Weights of a small transformer language model.
Size: 9 layers, width 256, 4 heads of 64 (2 for keys and values), MLP 704 SwiGLU, 10.8M parameters.
Architecture: RMSNorm before each block, no biases in attention or MLP, untied embeddings.
Training: a variant of Muon for these matrices, 257M tokens, 3922 steps.
Each number is 50 + 12 x the weight over its row's rms, rounded and kept within 0 to 99. Layers, rows and columns count from 0. The size before them is the row's rms in percent of the matrix's.

# layer 3 MLP down, 256x704, rms 0.108, rows 152-188, columns 264-351
105:44 42 49 38 39 63 66 38 47 64 59 70 48 51 43 76 36 55 71 47 48 28 52 56 53 49 77 63 39 57 43 67 51 46 60 47 67 39 45 53 55 48 23 58 47 60 42 47 40 73 68 37 28 37 43 59 40 42 40 42 40 50 49 61 71 37 58 24 46 40 63 46 49 38 59 65 50 44 68 35 71 53 55 43 63 31 45 30
102:59 54 64 38 53 69 59 51 63 43 35 45 41 33 44 60 40 36 71 39 55 74 34 50 41 43 49 59 46 61 54 71 55 40 43 39 56 53 54 76 43 48 34 39 79 61 52 64 42 43 45 73 26 54 56 51 38 58 60 61 53 49 42 50 49 55 46 43 46 41 68 71 50 48 21 42 49 50 46 65 54 43 40 42 80 65 53 68
099:63 43 63 45 56 56 48 53 74 61 65 52 37 55 49 43 34 57 33 44 52 48 52 28 52 56 53 37 37 51 51 66 51 35 49 41 40 50 63 61 60 45 50 71 48 56 42 55 26 35 59 26 55 49 54 56 36 45 19 60 59 48 53 45 56 54 41 45 62 60 53 39 70 50 39 60 33 44 41 22 39 47 65 42 51 47 70 47
094:34 48 76 54 46 44 46 66 39 66 57 38 56 51 32 61 60 44 49 55 55 52 32 43 58 42 51 36 69 50 54 52 63 58 53 49 56 66 33 39 44 62 34 43 53 42 72 47 50 66 56 54 73 58 41 46 43 25 37 66 35 57 69 38 31 50 32 31 58 62 42 53 59 29 58 11 57 58 46 38 55 44 48 51 50 44 50 66
096:37 65 51 49 62 65 69 52 48 61 78 50 54 59 65 41 40 45 34 21 52 57 61 54 34 52 44 49 29 32 71 50 72 50 43 49 70 53 61 64 63 63 53 34 68 48 52 53 38 55 43 48 54 49 61 56 52 36 37 67 72 41 58 55 35 54 37 56 57 49 30 35 48 44 31 52 59 40 44 52 47 45 47 53 46 37 39 77
095:48 74 55 48 57 40 34 49 45 52 62 60 65 59 74 41 44 43 42 52 40 34 62 44 15 21 64 51 60 48 67 42 38 48 46 48 51 60 55 49 56 51 30 44 45 54 41 64 43 60 18 57 43 66 50 69 46 58 61 30 33 46 42 61 43 41 36 60 55 44 54 54 62 62 28 55 51 37 64 55 27 73 39 43 43 40 53 56
105:44 67 41 47 48 48 50 68 42 45 72 38 48 41 50 45 72 54 35 58 44 46 63 39 34 47 52 31 39 34 53 49 60 57 35 65 55 49 49 63 73 52 54 50 63 66 41 57 54 40 54 22 43 40 57 34 44 39 55 56 49 35 40 40 45 36 41 46 46 27 41 70 24 47 32 25 54 56 27 48 30 46 22 60 58 59 72 29
096:47 49 63 34 52 51 57 42 50 38 51 71 48 58 58 70 68 49 55 52 65 45 46 51 54 41 43 39 46 61 59 56 66 47 52 47 39 65 43 63 81 46 38 24 56 45 56 29 69 44 50 42 58 55 52 42 59 68 42 64 41 49 45 45 78 59 51 43 60 46 62 29 47 54 56 63 59 54 50 39 45 66 23 52 55 25 55 33
105:37 53 61 33 52 28 51 64 49 58 23 59 45 60 34 39 85 47 55 47 61 65 25 48 60 62 65 61 55 49 40 69 34 34 49 46 41 35 66 37 53 31 43 60 53 39 22 64 52 58 41 60 53 68 53 44 71 38 63 63 45 62 67 56 31 43 40 74 62 57 60 51 60 59 21 64 58 38 45 37 27 29 60 45 64 43 45 34
099:50 44 41 62 60 50 54 44 36 61 63 57 63 61 56 63 41 53 42 61 55 59 38 44 23 61 60 46 49 40 43 66 48 57 51 49 48 70 61 56 74 35 45 67 42 56 42 55 38 33 63 39 61 50 75 57 53 43 51 63 55 52 45 65 48 55 50 56 58 59 61 58 43 31 50 62 39 54 52 49 37 29 55 67 38 61 40 21
096:58 58 40 54 60 66 36 53 40 29 40 53 18 42 46 46 69 69 33 44 44 42 57 64 40 48 41 54 39 53 56 57 48 58 49 41 49 56 39 63 65 62 48 45 64 43 54 62 35 54 36 37 53 53 54 58 42 49 37 38 72 33 32 56 48 56 62 30 58 48 53 42 50 31 53 44 54 70 54 38 52 59 56 14 44 84 41 47
097:27 50 51 62 62 68 38 67 44 51 28 38 36 60 41 35 53 66 56 45 29 34 74 45 73 33 53 54 46 52 35 71 60 32 40 68 58 52 50 48 27 65 59 56 33 52 47 49 47 21 37 78 32 57 49 44 57 43 42 56 47 59 27 72 58 36 48 41 76 49 58 31 59 41 23 75 50 59 41 56 64 52 22 27 40 56 50 39
099:60 64 53 36 50 40 37 33 40 36 25 44 34 57 49 73 42 25 56 57 61 60 42 60 69 60 34 49 49 59 77 43 63 43 33 39 60 36 54 46 51 40 47 66 32 59 40 44 44 64 40 64 57 55 46 61 58 56 49 55 70 60 35 59 27 59 49 40 25 37 46 54 12 63 50 47 50 59 65 56 49 56 48 40 62 30 34 44
093:36 49 35 57 58 65 56 46 57 76 74 63 56 60 55 45 54 64 58 54 49 52 67 37 53 42 39 50 47 48 46 66 66 59 26 63 45 37 47 25 46 32 40 71 50 41 53 45 52 65 62 62 64 58 26 56 63 51 56 43 32 55 48 69 56 27 78 44 55 49 16 52 48 50 56 40 39 40 33 55 53 40 43 48 58 57 85 62
096:50 63 58 45 67 54 45 49 65 52 59 42 73 33 44 66 51 43 48 47 57 47 45 69 60 53 48 54 35 58 62 33 51 44 51 37 52 78 78 59 51 59 52 49 76 43 30 35 57 33 44 50 74 61 37 46 61 55 49 36 56 50 34 71 49 47 34 53 53 58 66 48 28 48 34 57 40 55 61 28 67 48 39 30 50 49 41 71
097:35 23 52 47 62 51 50 47 55 47 53 42 42 47 47 67 60 56 12 60 47 53 61 44 61 46 36 51 70 55 48 62 43 54 37 46 51 42 64 48 45 56 84 49 55 55 56 36 68 30 44 36 63 31 76 57 24 52 42 64 41 56 67 66 29 56 49 45 63 68 45 47 66 46 22 71 62 35 68 61 58 39 45 43 32 62 54 19
102:43 69 54 54 57 57 64 59 63 51 58 38 37 50 53 57 42 55 63 55 46 47 44 62 53 49 55 50 34 58 47 48 70 54 41 27 54 50 59 44 31 68 31 57 49 55 33 37 49 43 61 50 65 61 52 36 43 47 54 29 39 50 21 62 77 37 54 49 65 31 41 44 46 62 77 51 40 52 39 26 75 34 36 42 66 50 61 50
097:57 55 65 45 67 52 78 46 59 63 39 64 37 79 41 45 72 61 29 28 50 42 53 52 51 31 42 76 52 45 46 59 45 26 55 50 50 63 54 47 63 70 46 57 72 38 53 54 36 55 41 37 56 54 60 36 51 65 57 46 36 62 55 37 57 28 45 58 45 54 38 41 48 46 48 53 33 40 64 61 67 36 65 53 55 48 33 36
104:46 49 41 56 33 48 69 45 57 43 40 52 56 37 58 61 33 55 70 73 82 85 56 56 36 26 56 20 74 62 31 48 32 43 60 53 57 33 71 42 40 46 52 65 62 63 65 61 39 58 49 47 43 28 21 42 47 42 39 49 41 42 45 43 55 31 23 58 85 35 66 52 50 59 46 56 39 54 68 41 34 53 50 31 51 64 36 41
097:54 37 61 68 47 52 23 58 73 50 60 62 76 61 56 45 35 42 38 73 60 40 65 36 56 49 61 64 41 74 48 63 68 60 52 39 42 71 48 59 46 47 46 64 43 42 27 60 46 52 44 44 53 23 48 44 51 56 50 56 27 42 40 38 51 51 56 41 55 50 32 55 49 43 73 43 50 70 43 28 58 42 60 50 47 53 55 24
099:53 45 33 61 26 51 51 58 41 57 44 45 40 68 46 60 38 65 43 54 43 35 50 36 51 42 58 64 37 49 70 48 45 54 46 61 47 67 57 42 54 66 44 26 44 51 60 45 50 62 40 41 26 49 51 31 48 39 42 38 54 39 60 45 48 46 66 42 46 53 65 55 57 46 50 59 54 64 62 57 53 47 31 58 44 35 55 66
096:37 73 36 70 43 54 38 73 54 74 52 36 35 53 48 56 76 36 51 49 38 60 51 57 53 43 23 43 64 51 50 44 46 44 47 42 58 64 30 56 44 40 40 35 63 49 59 50 73 38 19 45 59 57 45 40 38 85 41 42 35 40 64 54 61 35 32 58 44 46 72 39 40 38 56 48 46 55 56 54 50 71 53 38 55 49 49 40
099:42 59 53 50 47 52 50 46 47 51 74 43 51 36 39 44 58 52 22 49 49 48 49 77 25 46 55 52 65 67 49 54 60 47 34 39 43 57 49 42 41 34 43 50 43 28 23 39 35 35 50 44 61 57 49 66 34 44 68 35 57 46 57 53 51 59 62 35 48 51 51 38 84 65 34 65 54 39 51 60 55 81 60 42 49 56 60 57
099:65 56 34 37 61 43 54 65 52 24 39 49 63 60 45 77 37 56 53 56 56 63 31 58 65 71 43 45 68 78 28 63 67 30 41 54 47 58 49 43 37 56 13 28 35 44 67 38 51 54 55 64 58 37 58 47 50 44 34 45 40 48 50 39 63 47 51 54 51 22 62 42 49 46 77 45 43 52 31 68 58 44 53 49 69 40 55 44
180:48 39 32 52 21 62 58 56 77 54 56 57 52 60 08 53 61 57 27 64 38 55 65 32 59 62 37 62 44 43 38 40 64 53 45 61 61 61 25 63 49 40 65 52 58 68 36 65 53 31 62 41 49 59 41 39 39 46 47 33 47 60 53 45 22 52 59 59 49 62 53 34 65 48 62 57 58 59 49 52 34 63 47 58 50 41 37 58
094:35 46 46 51 34 34 57 52 55 70 57 48 38 52 39 59 58 34 46 47 28 40 53 50 66 48 62 47 21 43 54 59 29 44 50 45 42 56 39 22 39 60 56 42 50 49 46 56 43 42 68 44 41 57 50 38 41 55 61 45 71 60 54 42 31 53 73 41 38 47 55 56 38 51 39 28 59 49 28 55 41 35 50 53 53 60 52 55
092:54 39 39 53 71 26 49 39 42 39 54 56 51 59 42 44 67 28 50 33 34 36 45 31 74 49 64 61 32 53 69 39 68 62 29 60 67 38 44 51 66 29 50 66 45 34 31 67 70 62 82 46 36 49 59 46 28 76 49 64 65 51 37 56 52 39 42 61 46 53 48 34 63 46 55 46 43 49 50 55 60 72 64 36 66 45 62 32
103:72 46 54 51 30 30 54 35 49 47 49 57 44 63 54 57 79 48 51 48 55 50 47 31 50 41 39 41 75 34 70 43 45 32 61 48 48 50 24 60 59 77 42 45 36 56 53 61 53 59 43 45 26 66 57 41 34 36 71 32 39 55 20 54 63 65 49 52 45 55 53 55 62 40 35 52 38 45 52 42 27 76 49 58 82 50 76 35
101:54 45 76 53 48 58 51 60 41 33 58 58 43 55 60 50 46 64 49 55 57 55 48 64 44 40 61 58 53 41 60 60 38 40 42 56 55 54 53 49 42 56 15 62 33 50 29 61 62 49 32 36 27 31 44 52 48 36 50 28 50 48 39 43 49 67 28 57 57 58 44 52 29 38 49 45 42 69 54 45 42 74 65 39 40 44 34 30
106:59 51 54 62 55 27 70 45 42 65 52 38 49 35 40 56 50 62 38 41 64 52 42 47 56 57 44 58 58 49 39 34 47 55 55 43 62 51 32 49 56 37 63 40 35 46 52 53 44 62 61 61 40 44 44 52 49 37 41 53 59 70 75 60 47 43 40 53 25 55 44 42 55 40 46 45 37 58 60 57 44 67 56 42 58 56 46 64
098:30 47 41 48 41 40 41 54 60 53 66 31 55 52 49 57 70 51 56 57 39 60 64 30 27 47 30 40 54 23 61 59 46 52 80 56 42 62 47 58 53 51 25 35 43 60 43 64 25 46 57 55 52 66 71 39 50 72 63 37 36 50 39 43 39 65 24 39 39 64 56 46 40 63 59 60 63 54 47 57 43 42 52 29 38 54 53 39
097:76 46 57 38 53 50 37 40 41 42 49 56 42 50 37 52 41 48 62 50 22 40 48 48 48 33 51 58 45 35 52 70 51 62 75 39 55 56 51 65 27 30 54 61 71 30 65 66 53 69 51 58 47 51 68 58 38 39 70 48 36 34 72 42 52 50 35 55 70 46 58 46 74 53 62 51 58 49 50 71 67 31 38 41 58 43 46 32
090:51 69 56 41 39 57 52 56 51 50 57 51 75 69 37 59 60 53 48 63 75 19 54 61 40 55 30 49 43 43 55 51 43 40 56 31 37 41 42 46 37 54 36 67 44 48 59 58 51 58 42 24 45 70 30 32 43 56 34 59 47 35 48 50 48 34 65 37 17 27 45 72 27 64 72 59 46 52 54 72 43 53 52 43 49 42 50 38
097:43 48 50 72 69 56 56 57 45 68 51 64 54 58 56 41 44 47 41 36 50 50 71 49 56 44 38 51 52 56 68 60 53 45 53 60 72 27 28 70 44 56 54 57 54 66 46 37 45 58 47 51 52 63 58 40 30 34 27 64 59 73 17 47 57 56 57 38 57 63 48 43 44 52 38 49 43 42 43 85 44 62 23 50 59 34 51 60
099:43 53 46 64 54 43 64 65 44 33 62 69 51 60 42 29 41 46 39 58 37 46 69 52 38 62 57 41 59 41 42 58 60 32 40 44 47 59 43 46 58 57 62 61 35 41 61 43 62 52 57 53 38 40 39 55 38 77 70 48 68 41 62 39 57 39 36 52 54 48 47 42 58 61 57 39 35 74 64 45 71 69 54 24 55 43 52 68
110:49 55 51 49 65 51 55 44 32 50 56 42 62 52 38 45 53 61 46 74 41 46 39 57 66 54 64 42 72 63 38 39 55 11 65 51 24 61 54 45 43 35 59 46 34 49 38 22 40 60 67 49 54 30 50 58 57 33 54 52 35 48 44 61 51 51 36 34 59 54 65 55 47 39 45 54 60 57 65 43 75 66 49 62 50 60 59 45
102:47 66 51 57 46 71 33 61 56 24 34 51 38 56 47 39 55 46 43 56 50 71 54 52 36 57 58 45 57 58 46 54 71 61 53 53 46 41 66 49 43 22 49 54 41 67 62 51 40 52 48 47 48 63 54 76 44 57 50 50 50 37 68 59 48 60 64 28 42 44 39 58 72 34 38 46 50 57 62 15 57 56 51 29 47 54 50 63